Part of a small language model's weights: learned positions.
Each number is 200 + 40 x the weight over its row's rms, rounded and kept within 0 to 999. Layers, rows and columns count from 0. The size before them is the row's rms in percent of the matrix's.

# layer 10 attention value, 256x256, rms 0.0771, rows 76-89, columns 0-255
099,140,172,190,186,233,174,138,216,175,204,210,138,241,159,166,173,165,103,296,177,201,258,205,240,218,184,192,185,124,191,216,164,231,237,235,292,199,188,252,210,240,169,129,173,187,210,250,189,216,146,158,189,330,238,110,200,227,198,174,186,241,221,235,227,204,220,179,154,261,197,225,249,243,245,184,205,207,156,217,199,164,180,225,190,260,180,210,229,199,206,168,213,155,198,208,209,194,161,148,207,233,138,120,167,134,191,179,183,181,183,205,223,202,156,202,188,242,195,231,240,179,143,185,239,190,217,182,220,261,96,216,276,182,259,110,204,210,223,95,215,194,257,206,201,176,264,255,249,249,168,227,227,191,244,234,184,217,183,230,200,183,218,166,238,119,163,172,198,155,274,250,215,246,149,210,117,279,183,196,241,246,194,256,246,251,189,287,161,209,100,231,237,214,220,169,203,204,263,175,220,166,144,92,175,218,196,101,235,183,275,172,157,197,265,209,193,242,149,212,248,161,180,165,214,227,202,220,156,159,201,163,230,212,226,205,202,199,194,161,205,251,159,239,260,252,211,193,242,147,203,158,227,202,230,207,179
093,224,210,187,148,175,195,172,261,224,196,269,198,281,150,164,168,204,155,165,230,210,190,174,207,266,176,165,183,224,174,177,214,178,104,237,225,245,208,217,249,236,204,188,217,139,199,199,183,193,156,228,193,217,244,243,221,174,181,226,238,135,204,247,150,170,261,173,247,225,210,251,212,237,190,253,237,158,208,181,199,281,130,234,205,153,285,228,160,162,184,206,205,126,254,190,143,124,174,196,273,204,191,257,223,110,202,202,217,226,216,238,232,185,160,234,190,186,209,162,186,201,155,174,149,156,190,220,211,202,113,137,220,151,148,263,130,229,205,205,203,235,233,175,261,170,189,231,159,163,203,202,267,128,272,236,215,142,168,177,162,235,253,187,186,213,209,145,251,280,234,193,162,265,179,170,221,167,135,183,218,120,171,248,159,200,154,240,198,157,238,203,236,233,233,205,258,157,140,214,159,267,259,202,217,180,154,141,205,203,186,318,169,201,193,159,226,217,253,229,197,208,181,216,232,224,234,159,216,221,251,106,128,174,219,195,218,157,205,134,145,163,243,265,150,164,168,230,242,206,140,237,152,198,129,303,205
097,221,114,159,181,141,218,186,157,111,138,206,175,217,243,172,204,226,226,155,241,229,216,99,233,214,217,201,168,127,196,187,182,148,260,268,225,265,211,177,214,168,220,282,127,168,205,202,168,215,168,238,166,154,236,160,158,183,222,126,145,179,198,204,219,179,223,209,228,189,214,283,155,234,262,144,174,190,198,235,242,234,169,248,168,218,231,227,135,229,131,151,258,165,224,222,245,232,169,113,229,223,206,192,257,134,216,164,222,186,276,192,181,209,206,224,206,237,218,240,270,193,165,221,185,262,232,154,165,158,187,164,209,195,149,145,158,158,183,128,198,167,190,165,255,194,132,228,204,268,211,236,253,204,161,241,124,182,237,98,216,164,177,198,202,288,171,120,195,217,156,172,235,193,182,199,224,252,271,228,219,285,200,220,234,225,182,218,217,253,228,238,163,234,238,120,283,196,205,195,173,157,206,144,189,217,238,271,233,184,211,170,197,164,178,265,205,269,242,250,226,206,222,224,140,216,193,174,175,192,179,233,174,200,167,279,222,188,235,284,166,146,177,208,204,191,279,148,121,187,150,237,207,205,184,242,184
096,266,239,192,144,262,199,191,165,137,116,181,139,271,175,277,194,196,237,215,179,147,249,242,224,233,141,196,233,233,272,162,248,173,166,221,241,162,191,105,172,170,206,239,217,203,206,171,135,186,199,152,240,254,139,220,160,255,229,218,219,184,185,183,200,257,151,145,219,143,223,179,180,163,275,232,210,199,246,182,202,217,169,319,193,228,142,152,217,202,162,222,161,230,316,160,170,163,235,212,201,227,210,184,200,212,145,183,279,240,166,206,182,189,232,211,225,228,212,225,260,193,238,97,178,202,152,164,174,196,141,158,104,220,181,199,205,230,197,266,244,197,219,200,209,153,195,239,294,219,161,161,205,242,183,196,194,192,217,188,154,264,240,268,173,195,242,230,149,199,284,145,200,171,196,176,127,161,170,245,229,171,214,213,302,179,253,294,180,186,186,233,235,198,139,246,152,180,161,217,204,161,177,218,215,212,182,224,165,228,250,203,144,241,209,156,166,213,158,256,239,185,201,206,206,215,232,238,172,133,179,204,188,224,270,257,207,159,157,201,165,178,142,135,101,182,205,169,148,164,165,230,235,229,249,206,174
096,230,190,162,188,214,159,144,210,134,141,217,225,189,161,118,192,173,236,235,212,213,129,247,223,197,239,208,160,107,200,216,185,184,215,218,195,145,207,260,265,172,178,109,264,140,146,232,194,238,198,184,174,259,216,192,173,223,182,201,167,141,208,171,215,157,127,185,150,230,238,184,180,226,208,252,177,163,158,165,295,199,213,164,139,119,186,158,244,214,193,191,146,233,214,150,175,247,215,200,178,120,262,205,165,180,269,180,192,160,141,243,164,200,200,189,178,214,217,140,202,200,218,152,217,292,148,196,277,191,196,253,142,244,223,192,201,197,204,262,204,203,237,176,256,225,194,254,153,186,272,219,179,263,221,270,231,160,273,170,296,180,205,174,164,212,224,223,153,138,189,237,265,243,253,236,207,128,179,275,218,231,211,235,201,175,184,203,149,251,218,190,245,289,136,219,214,204,264,235,164,105,203,162,282,229,159,172,248,152,256,252,212,269,190,220,213,184,161,227,142,217,221,120,189,161,190,212,241,179,232,262,204,164,233,268,197,192,195,262,188,162,221,182,237,154,200,244,164,239,214,250,168,239,215,152,178
093,146,188,233,190,240,223,181,204,283,211,242,240,172,271,121,227,215,145,158,243,199,172,199,219,129,240,191,132,210,191,180,89,147,238,189,215,174,176,162,182,176,184,205,226,235,233,176,197,198,241,247,171,194,201,254,205,199,134,274,229,111,147,235,253,239,231,156,167,196,157,174,236,249,139,188,245,202,193,192,162,262,158,200,155,224,185,129,182,231,181,196,246,191,187,178,125,217,191,192,167,232,185,180,159,237,184,213,255,221,247,223,265,233,208,100,197,207,157,218,257,195,267,174,270,183,204,258,222,220,169,180,153,141,231,235,153,202,210,232,242,298,237,235,219,230,175,232,225,214,261,219,250,180,257,196,182,254,257,209,215,225,199,109,151,190,243,230,195,208,235,257,227,234,167,172,200,210,177,254,240,124,228,231,279,140,222,162,185,217,179,162,188,221,133,107,220,119,231,206,255,189,246,171,201,216,234,212,213,194,162,159,221,180,220,227,213,177,234,190,255,178,253,152,167,212,230,172,283,207,203,164,101,190,184,151,168,282,261,246,211,186,226,163,181,130,113,197,225,139,162,267,141,154,206,190,186
099,231,193,213,224,155,150,208,208,166,175,237,233,269,206,232,184,148,227,186,241,166,216,149,171,205,182,199,175,282,206,308,144,217,217,237,174,149,194,189,170,171,232,165,169,124,146,186,216,216,246,247,132,263,233,197,162,246,185,138,236,276,230,144,203,209,179,145,194,206,198,236,189,216,199,230,251,226,189,205,221,210,177,246,212,222,214,179,206,227,209,248,280,188,227,238,205,226,236,174,224,229,156,246,266,128,232,180,214,187,228,146,251,168,242,216,236,166,211,226,158,218,129,268,166,250,248,123,190,232,180,180,245,178,208,172,172,188,174,230,233,231,217,180,204,270,135,233,201,179,203,251,234,201,151,204,306,200,192,218,205,154,192,168,166,189,177,244,236,69,260,246,217,178,182,262,215,249,239,190,187,196,120,268,178,192,210,162,194,211,220,245,130,162,236,173,129,193,228,158,237,233,128,129,227,263,173,207,254,259,244,297,175,190,166,241,181,193,209,109,203,140,211,206,182,148,126,229,138,178,243,262,165,177,229,208,96,229,152,196,243,236,170,198,182,119,153,204,161,137,123,181,185,226,218,177,205
101,202,190,200,187,197,104,220,230,149,268,221,205,176,246,207,227,239,212,207,197,210,179,166,229,175,170,183,188,231,315,199,177,271,146,166,202,213,163,178,227,151,211,241,269,196,190,188,165,210,211,252,147,169,198,179,224,183,214,210,250,226,141,196,248,182,216,122,212,156,212,204,230,224,227,206,161,190,243,217,144,146,193,211,166,210,297,250,233,241,236,142,204,220,165,197,242,156,264,188,234,159,272,151,150,195,208,164,255,270,202,219,165,250,150,178,171,251,235,178,242,277,172,182,193,229,211,255,238,118,213,238,242,229,186,191,195,118,164,107,209,168,177,216,191,171,142,173,234,194,200,164,206,230,153,209,157,178,186,134,206,176,183,199,204,150,226,247,222,110,197,197,160,213,198,314,199,309,197,171,239,218,207,161,190,243,228,152,154,209,123,196,197,255,190,177,170,172,187,187,251,249,181,200,276,206,198,309,204,213,161,195,113,197,137,213,214,263,147,186,188,154,119,230,227,188,232,181,171,186,180,241,228,184,249,225,256,242,175,198,122,104,217,157,252,138,223,177,152,258,288,180,244,179,220,163,259
095,144,138,195,187,139,223,245,191,185,227,188,205,203,104,214,168,228,230,214,266,143,229,292,201,218,213,167,147,187,166,210,202,204,184,184,270,195,200,156,218,192,183,176,179,124,183,252,223,268,173,207,270,181,213,297,174,226,239,199,214,227,227,154,223,156,189,193,164,136,126,265,192,175,194,206,175,143,128,206,169,277,207,164,170,124,221,257,237,223,173,257,202,199,274,176,192,204,186,267,181,295,136,160,212,207,214,228,186,213,275,211,137,197,161,168,252,219,183,240,195,232,186,176,269,160,223,256,228,286,205,209,182,236,269,156,236,227,156,222,175,153,210,185,188,150,169,254,215,211,186,214,235,181,225,239,116,187,239,200,195,166,190,220,192,186,247,194,175,227,188,159,185,273,142,216,105,135,196,244,256,252,218,241,176,250,188,201,194,183,232,72,199,148,253,174,168,180,170,214,235,230,213,179,212,151,214,283,197,170,177,193,195,173,202,190,110,265,200,239,182,232,181,143,196,233,257,114,245,225,192,200,223,149,178,193,288,159,225,195,171,190,220,162,225,244,215,153,179,224,229,149,277,201,143,110,235
109,202,226,180,139,191,263,208,220,202,193,222,173,232,255,132,180,220,128,219,156,237,161,162,174,184,176,141,203,216,296,224,192,208,241,271,240,186,169,219,196,194,188,215,271,161,150,221,124,211,242,224,258,232,239,248,122,162,266,217,170,168,212,114,226,231,197,219,168,159,162,135,181,211,246,231,212,181,187,220,179,161,177,258,275,239,230,219,205,275,209,201,155,162,179,242,198,127,176,122,216,120,193,210,145,157,245,217,234,138,207,178,177,166,176,228,219,229,186,258,251,172,191,261,185,128,220,204,187,214,238,178,251,218,173,209,227,196,239,170,227,228,170,233,160,203,237,265,169,180,177,140,209,188,188,246,155,259,210,217,132,239,225,166,221,178,260,172,185,137,213,205,191,251,150,297,167,245,235,187,122,192,223,213,210,212,165,211,177,204,154,267,193,281,128,226,155,269,239,184,212,171,196,198,262,203,268,278,217,135,166,118,207,228,226,230,205,210,223,194,120,174,221,128,205,198,226,200,141,229,148,269,253,159,106,204,212,170,233,278,240,212,193,265,114,216,254,187,214,224,203,205,206,130,140,169,207
096,149,244,215,230,184,163,134,196,195,267,218,272,205,147,178,210,196,259,223,159,201,272,222,210,167,234,267,142,142,219,198,203,220,197,195,212,171,181,251,156,197,282,181,207,184,307,142,233,157,183,209,177,197,210,287,200,86,210,190,132,193,132,159,187,153,198,199,182,189,244,213,220,203,176,133,199,239,137,219,259,109,208,160,188,249,122,166,189,226,97,164,251,154,243,245,153,200,168,202,263,171,166,238,157,209,200,201,205,221,160,228,196,138,193,170,174,154,229,290,196,163,85,155,170,187,197,243,135,172,184,214,225,237,189,195,182,246,215,228,241,236,159,171,179,308,185,238,218,167,246,182,207,291,210,166,233,182,134,188,202,165,166,219,208,293,205,231,168,204,206,225,210,228,245,190,169,243,219,165,183,178,196,189,214,261,207,181,163,219,120,174,235,236,245,218,115,257,256,211,187,192,170,237,136,167,252,214,189,260,185,180,213,182,196,213,220,258,177,235,196,230,177,277,120,292,222,200,259,182,309,236,244,224,172,183,203,190,176,232,156,177,206,159,168,247,229,178,211,193,186,241,209,207,166,228,214
104,222,189,225,184,230,207,286,169,165,222,164,221,218,196,187,232,210,243,167,165,232,167,152,195,194,97,210,244,177,175,202,160,176,249,194,138,245,177,196,272,187,248,118,160,236,243,284,172,163,300,147,172,128,183,254,202,171,238,205,180,192,197,111,206,130,143,140,186,186,190,204,157,238,271,174,179,175,256,185,165,164,251,236,168,167,227,218,241,201,187,251,255,168,136,194,195,218,267,201,170,195,210,167,203,206,219,225,195,192,139,234,144,185,243,147,192,237,151,178,265,179,169,204,219,254,215,162,215,248,215,156,247,218,199,178,211,179,189,240,192,165,287,188,178,176,172,143,196,175,179,173,215,242,214,285,198,179,224,223,205,178,151,210,225,295,183,194,105,295,201,229,210,219,174,292,231,162,209,165,199,217,198,156,205,203,185,193,203,150,179,178,167,138,193,223,217,219,249,148,205,199,251,134,202,222,173,252,205,218,248,194,225,243,300,240,174,210,264,177,158,238,219,203,213,148,261,279,218,177,161,270,147,202,181,123,355,214,194,223,202,158,195,244,201,196,232,169,121,234,160,244,111,200,216,203,181
094,185,143,145,192,229,165,239,252,192,241,209,211,190,172,184,159,275,173,162,279,178,246,195,232,240,208,215,189,230,243,210,163,252,174,209,224,179,187,133,201,194,230,180,219,158,143,178,146,298,168,243,225,151,164,165,254,134,304,207,222,210,191,209,155,249,226,148,223,156,215,213,167,215,123,206,189,207,240,169,248,216,174,188,152,204,269,260,218,206,167,275,165,110,211,186,185,215,195,170,197,229,235,223,225,269,237,237,222,176,150,202,226,184,200,211,207,159,189,120,206,229,235,178,264,167,259,200,235,235,183,293,243,135,190,126,160,159,178,165,258,213,171,216,191,232,167,188,269,295,217,238,205,207,135,159,237,281,225,175,252,187,242,187,175,131,286,234,239,222,199,161,192,168,240,220,202,141,139,171,257,155,171,211,190,204,182,184,227,224,193,191,188,134,196,233,240,131,181,198,155,237,170,129,156,159,197,227,166,76,189,129,236,222,245,190,160,236,233,234,258,226,241,223,198,211,193,265,150,203,198,143,260,187,206,189,237,222,182,125,144,245,138,167,169,243,186,151,188,219,190,196,121,211,153,257,260
097,177,262,195,235,126,140,181,174,177,208,155,209,194,242,199,275,245,176,238,217,251,132,197,199,172,127,200,177,188,164,138,288,193,240,184,188,209,133,239,177,215,250,218,169,180,154,232,190,178,205,188,153,156,223,180,155,149,227,102,200,183,178,184,205,157,207,188,226,203,232,257,203,199,220,190,269,166,161,147,256,198,285,230,230,216,224,201,150,227,202,198,272,266,233,172,176,249,153,214,164,183,199,216,143,186,99,239,292,216,243,239,169,141,184,185,162,187,167,228,200,123,192,223,263,221,235,184,125,218,157,217,178,131,263,194,255,235,271,212,198,187,151,231,166,169,255,179,190,149,189,163,171,219,147,184,150,263,257,260,125,189,245,193,186,205,172,230,185,127,289,125,212,237,174,228,240,236,237,186,263,152,242,249,191,207,197,200,198,201,245,205,225,230,152,163,215,180,194,206,168,284,261,170,162,237,239,180,195,231,121,144,143,157,229,186,242,214,223,177,205,176,202,197,191,242,264,234,214,225,230,198,148,159,257,276,247,195,123,256,169,141,220,175,185,180,195,136,188,270,240,228,133,198,284,181,171
# layer 10 attention output (transposed), 256x256, rms 0.126, rows 76-88, columns 0-255
098,161,262,193,196,195,169,170,253,140,216,174,197,179,229,204,239,186,228,113,203,135,124,157,175,154,193,198,211,247,147,197,248,183,249,218,135,202,217,157,224,181,220,204,195,254,134,219,135,220,247,219,223,126,253,261,171,200,202,166,188,194,236,222,214,227,227,195,224,152,175,100,271,244,116,192,204,162,248,151,174,221,211,266,197,181,207,261,194,163,193,150,181,156,213,265,231,184,194,243,136,183,256,182,122,134,128,205,184,143,195,202,164,213,157,180,214,231,251,155,262,195,219,226,231,207,211,135,161,291,233,277,187,164,181,239,205,129,261,161,169,278,176,216,175,165,159,168,220,288,238,288,197,162,193,257,175,192,168,157,217,272,203,155,100,170,264,201,148,204,185,211,206,195,247,165,209,204,224,190,204,185,191,176,155,171,265,223,225,165,247,194,175,173,196,202,239,169,198,207,179,161,264,194,191,249,205,256,201,166,171,268,244,185,173,181,238,232,216,274,205,165,115,215,182,190,227,222,133,217,228,172,262,216,232,198,186,187,231,253,248,209,264,227,120,216,132,183,166,296,244,189,142,236,203,261,255
096,148,198,197,300,243,195,220,256,207,165,225,212,196,165,155,201,118,191,231,230,233,230,232,163,202,205,203,159,234,247,193,196,229,272,222,197,181,173,195,151,249,238,214,150,209,235,213,230,176,248,153,225,191,151,211,168,208,253,210,134,181,173,178,292,146,196,274,218,161,147,182,203,163,170,220,220,204,157,238,190,183,245,196,230,226,239,208,210,238,200,258,182,185,189,223,273,209,218,238,221,186,245,122,175,199,145,190,229,207,184,101,162,126,222,181,227,155,220,249,254,146,187,229,160,250,229,146,139,213,271,232,215,268,193,230,204,229,156,239,189,205,204,209,162,174,150,194,192,230,259,180,279,282,242,128,229,130,194,180,175,160,159,184,206,223,154,149,164,65,160,187,198,132,240,209,258,244,221,242,173,252,175,193,224,285,185,209,217,285,187,218,242,244,224,257,238,197,223,178,201,135,155,172,166,278,189,192,248,235,163,193,176,175,241,178,223,206,156,239,138,197,171,212,177,133,252,98,129,188,127,185,194,159,97,191,267,244,231,199,230,250,150,151,204,165,242,125,178,213,214,206,219,186,198,220,151
096,111,209,206,179,253,147,172,163,243,162,132,183,203,181,180,252,210,239,253,198,166,238,252,194,127,201,191,156,216,213,238,235,220,232,289,165,233,134,192,152,259,146,163,200,165,147,158,184,251,236,243,188,239,199,157,186,212,248,225,169,185,258,236,174,257,160,195,143,169,109,182,256,182,244,179,227,104,211,248,140,172,185,187,182,201,207,147,276,130,191,261,189,228,195,184,230,211,219,230,176,199,192,188,187,137,93,219,175,218,155,192,232,186,241,159,180,138,284,167,305,250,196,223,209,173,191,208,208,239,177,172,156,165,192,245,196,199,205,175,185,148,181,236,210,225,178,233,197,224,202,273,218,189,249,154,208,259,95,251,227,154,276,231,126,135,272,291,258,239,254,239,215,176,220,227,197,267,188,169,247,207,231,154,203,134,165,263,212,190,240,162,214,136,163,259,145,242,180,177,215,195,230,207,157,191,145,200,172,205,163,201,243,228,205,147,235,136,94,256,233,182,254,194,189,219,210,202,207,251,167,196,190,222,150,165,207,217,179,154,218,219,244,178,214,168,159,219,218,268,217,189,252,151,212,218,261
102,127,252,177,252,115,171,145,221,212,212,196,232,139,182,260,155,214,189,201,250,223,217,215,166,155,205,235,146,207,207,189,205,263,152,197,160,290,214,180,128,195,216,149,176,127,190,198,305,222,168,239,206,173,146,138,203,95,164,197,194,193,217,119,189,186,161,159,167,175,224,210,267,178,193,247,177,285,256,161,246,131,245,234,224,252,194,158,184,262,212,254,306,160,187,258,241,213,267,135,171,250,198,186,236,218,293,208,197,216,201,254,123,213,188,172,260,161,181,197,160,138,235,211,224,155,241,205,138,203,222,217,207,223,156,243,211,155,214,137,178,159,126,204,205,248,174,211,193,164,152,215,183,153,219,257,230,223,234,203,191,172,215,92,228,198,144,177,189,245,135,277,200,217,178,202,264,178,154,185,241,229,217,184,165,234,240,175,202,152,290,256,243,188,228,135,200,160,259,191,186,261,156,187,230,167,213,169,171,204,146,162,267,177,217,190,220,178,167,207,241,170,185,176,213,148,214,221,234,225,162,245,177,215,206,208,207,207,250,206,233,176,199,250,237,171,261,200,287,247,208,230,179,200,129,210,132
097,160,205,205,262,147,192,164,251,140,200,159,201,240,213,206,139,273,204,183,203,212,268,204,220,181,237,183,188,224,239,188,53,133,205,234,239,203,145,161,158,237,208,212,277,215,218,192,215,130,232,253,181,195,158,229,205,195,230,250,294,248,244,195,190,288,159,135,220,124,179,245,241,177,165,207,146,203,207,183,143,179,218,216,174,196,262,202,162,177,199,159,162,191,252,238,228,181,167,190,159,247,243,211,211,187,254,199,159,250,187,225,190,243,191,253,190,244,161,193,181,233,213,223,202,114,122,219,188,185,180,210,239,177,148,193,244,206,238,167,271,172,188,194,216,200,154,139,223,226,266,148,203,198,249,179,144,225,160,211,163,226,139,149,185,221,265,194,250,233,194,198,156,145,219,211,260,186,211,179,292,143,184,232,232,244,186,167,263,253,160,225,127,223,151,239,249,161,108,158,129,243,180,217,199,265,196,192,162,159,114,177,171,174,223,223,244,238,222,169,249,280,191,256,181,207,178,181,265,166,146,178,180,217,174,215,187,250,158,147,298,212,241,267,198,184,231,174,274,177,151,134,170,186,158,186,234
094,191,147,174,266,270,190,187,220,212,196,193,200,235,198,176,226,162,181,279,148,202,239,197,233,186,205,127,146,154,233,215,211,243,164,218,247,190,290,218,242,192,160,206,202,186,236,180,258,184,141,254,193,186,172,175,229,223,237,194,227,268,202,132,211,152,137,196,222,158,209,235,166,179,159,219,149,173,276,187,174,226,227,145,252,170,133,261,114,196,219,165,156,205,184,241,254,155,241,208,166,176,196,168,187,250,255,212,177,191,205,194,199,205,171,262,232,182,189,277,126,242,260,218,216,239,234,140,216,151,192,193,191,250,255,134,208,195,283,148,130,176,165,122,163,184,216,169,249,300,150,140,218,195,155,266,199,224,167,232,211,252,215,234,254,160,212,116,210,167,207,180,233,175,219,194,274,279,228,176,216,191,156,163,162,236,307,173,248,209,188,214,216,160,200,295,160,268,125,190,176,210,206,277,149,215,152,154,197,196,156,198,199,213,177,176,217,230,156,209,202,187,145,217,204,113,213,178,182,115,204,236,225,251,214,196,107,222,208,231,292,179,173,168,232,252,171,215,153,258,192,230,215,187,195,147,151
097,96,147,226,159,109,181,232,188,207,217,192,161,193,148,222,213,265,215,207,176,246,172,172,172,218,191,216,212,161,208,222,278,225,264,168,197,207,168,196,233,253,206,142,162,241,260,147,227,254,221,209,147,170,130,192,164,123,176,209,234,205,210,242,140,183,188,183,289,256,216,172,247,195,198,229,245,155,233,161,215,250,134,218,171,170,237,241,200,184,229,192,182,230,136,219,201,139,182,217,139,189,181,144,182,191,162,244,103,214,194,187,168,187,142,203,217,202,221,209,260,192,201,155,191,156,182,182,238,208,211,184,222,213,121,166,234,236,156,170,161,237,214,231,242,100,246,218,189,156,160,129,146,185,237,154,152,180,152,288,176,255,185,228,255,235,212,182,172,191,196,230,128,225,310,115,189,212,218,146,216,206,161,242,229,216,98,144,175,178,207,177,219,199,138,321,199,144,258,163,184,246,270,233,272,198,240,238,238,231,159,190,320,241,169,243,161,201,226,217,208,221,202,201,186,206,262,224,160,234,225,230,194,211,221,194,243,271,229,198,188,209,188,227,191,259,217,184,194,222,162,203,160,232,277,130,221
103,193,224,285,189,209,225,146,100,205,210,245,192,194,191,222,99,186,233,163,173,161,278,209,286,217,202,250,161,134,181,222,162,175,143,251,170,186,143,185,180,175,178,185,194,250,149,184,199,216,214,245,180,147,248,135,188,222,170,209,191,214,197,261,155,142,267,161,213,314,192,210,245,195,165,233,138,162,158,156,225,225,250,141,267,162,162,129,204,161,139,182,211,217,236,209,136,240,185,203,199,213,105,181,205,181,203,285,176,177,195,191,234,123,212,188,180,192,204,208,215,240,194,296,237,199,199,201,171,272,189,141,244,263,143,233,192,170,273,228,223,217,213,193,167,283,244,269,210,193,172,207,154,193,275,159,239,191,201,257,234,152,218,171,170,196,215,176,188,209,232,201,191,208,111,234,198,208,184,147,168,194,223,205,150,201,166,250,226,207,282,154,205,181,168,194,171,110,187,220,193,198,244,246,216,176,235,176,114,232,283,165,261,272,224,169,173,143,274,260,222,166,228,216,123,264,148,245,164,149,179,195,223,217,221,238,173,171,227,210,155,224,239,219,172,259,204,173,184,190,275,185,175,252,200,194,234
098,253,263,144,230,217,180,260,156,243,114,180,204,237,209,208,253,138,240,181,206,156,99,218,243,192,210,184,204,241,199,200,169,296,149,225,211,254,220,272,193,236,191,224,200,175,221,225,196,180,271,211,147,215,171,163,200,168,271,175,247,195,191,193,138,232,200,139,205,308,210,207,152,215,204,196,122,219,267,177,210,96,222,242,156,174,212,185,196,249,156,170,203,223,198,143,192,183,176,156,277,147,186,227,175,256,215,242,158,103,203,223,148,131,256,143,206,251,195,279,172,135,203,240,168,189,194,153,131,166,227,211,224,159,185,254,226,118,215,180,190,153,213,220,189,140,209,257,226,191,187,261,261,203,158,181,244,207,133,207,235,237,189,163,164,207,252,221,176,199,235,222,226,261,196,235,201,292,198,199,131,186,239,234,170,179,200,174,208,213,228,184,133,181,163,203,280,249,195,187,202,185,206,206,141,214,167,152,215,117,159,221,158,201,224,209,148,187,221,184,176,205,253,222,189,173,192,339,247,173,202,100,167,145,171,203,190,251,237,185,231,236,228,219,202,143,143,228,235,169,251,245,173,231,238,217,186
112,206,256,166,229,255,168,176,179,232,153,170,190,150,164,192,183,177,262,170,238,158,259,209,218,266,161,211,157,260,106,202,182,170,202,254,137,265,263,185,209,165,190,174,166,213,247,204,203,227,204,203,187,135,231,230,230,116,209,220,229,236,132,204,177,178,215,191,235,188,199,186,218,258,168,223,138,151,171,161,251,230,160,188,173,283,229,181,125,169,159,226,215,217,238,190,221,191,193,187,238,246,138,208,158,244,240,242,160,198,144,236,163,163,267,223,194,220,275,192,201,189,167,185,224,223,189,225,191,285,213,216,176,170,252,163,143,213,223,136,153,170,203,248,223,249,150,211,232,168,92,192,189,266,312,177,287,206,176,183,175,144,172,177,227,183,262,156,190,215,190,141,185,161,272,243,173,103,203,202,213,144,157,112,203,199,200,247,238,163,240,192,158,173,179,158,249,216,225,208,186,224,164,168,113,188,207,285,186,306,268,214,232,202,161,209,197,225,175,177,244,194,161,212,189,275,192,249,156,176,191,229,217,202,212,223,202,182,141,71,264,254,253,224,199,189,187,194,158,226,229,242,255,235,181,247,170
097,298,274,179,253,159,193,183,180,233,207,147,187,170,249,166,165,227,159,195,224,164,198,169,280,202,202,216,185,188,266,161,240,157,248,217,188,215,155,194,175,237,216,261,200,205,198,175,193,243,186,235,184,281,117,198,164,264,206,203,190,199,144,150,215,218,174,135,268,199,227,138,226,208,176,298,186,138,301,202,210,179,224,216,212,211,264,213,158,201,244,174,160,173,208,194,233,225,189,182,193,280,213,145,192,202,194,258,239,209,227,232,214,215,170,208,207,181,186,130,247,216,174,179,147,196,194,244,250,200,266,212,213,233,115,140,219,191,196,203,206,142,226,206,188,194,214,150,237,232,165,182,141,192,253,216,185,216,147,216,150,230,248,153,200,127,188,277,219,235,125,242,271,243,161,221,195,238,175,177,196,156,251,188,191,156,294,119,166,194,178,252,246,200,182,171,156,232,204,203,215,156,150,126,259,112,214,223,249,199,261,216,221,167,138,230,106,169,247,203,156,236,134,172,259,247,164,234,146,127,200,161,135,221,236,204,207,184,206,198,229,147,141,241,186,165,194,168,172,277,189,106,197,282,219,269,201
111,152,247,216,153,201,217,177,135,203,187,204,188,193,183,193,160,175,207,225,212,212,256,158,179,140,255,222,123,242,171,272,228,191,170,163,195,238,210,267,175,215,203,219,200,211,181,163,266,170,168,180,188,273,223,201,195,197,262,40,284,260,197,233,196,174,226,223,234,235,232,175,246,159,178,202,193,220,175,236,190,236,127,192,272,234,223,158,193,221,191,216,180,204,267,161,197,200,161,131,233,156,173,217,147,187,166,159,179,223,198,235,240,230,167,226,195,174,269,168,196,206,98,209,218,80,189,297,215,171,166,239,184,185,216,202,211,263,180,200,223,162,129,203,284,200,218,265,228,194,210,223,245,185,222,108,232,226,175,146,192,191,176,298,196,186,246,192,279,137,215,230,179,257,165,213,278,169,194,207,258,189,233,200,223,200,199,169,183,216,209,128,132,233,195,140,191,185,162,213,147,205,173,190,150,194,257,223,216,155,157,131,225,191,173,131,214,163,250,232,190,190,229,192,202,216,175,233,241,189,148,161,172,165,213,226,214,219,119,154,197,249,200,228,184,245,188,322,213,198,286,141,257,213,122,169,270
098,225,238,260,187,123,152,194,217,243,195,187,249,303,165,216,255,73,205,231,113,240,206,188,250,165,184,228,171,176,237,218,193,209,210,220,108,182,175,234,208,193,172,165,148,223,268,232,250,161,291,197,208,207,197,141,123,208,174,190,182,174,213,206,231,182,191,212,191,185,249,232,168,157,166,144,180,194,218,284,212,183,227,177,200,158,104,195,207,247,212,163,306,195,186,221,125,196,239,170,188,214,169,197,160,270,191,191,245,177,154,167,149,209,142,212,227,213,194,146,201,219,158,142,91,221,217,169,216,254,204,222,201,215,208,234,238,176,261,281,169,198,154,272,204,143,214,284,173,194,188,175,164,256,149,234,114,163,158,187,236,188,204,173,177,217,212,147,138,152,199,277,247,158,211,244,186,190,194,123,201,156,280,227,223,202,281,232,228,241,251,144,250,160,179,207,174,224,191,160,168,193,212,226,185,171,229,176,206,222,150,273,184,166,191,191,278,206,135,184,219,257,209,124,195,162,220,205,156,271,195,271,185,202,176,244,223,261,194,259,207,218,222,174,205,251,190,192,234,164,247,225,177,243,256,196,156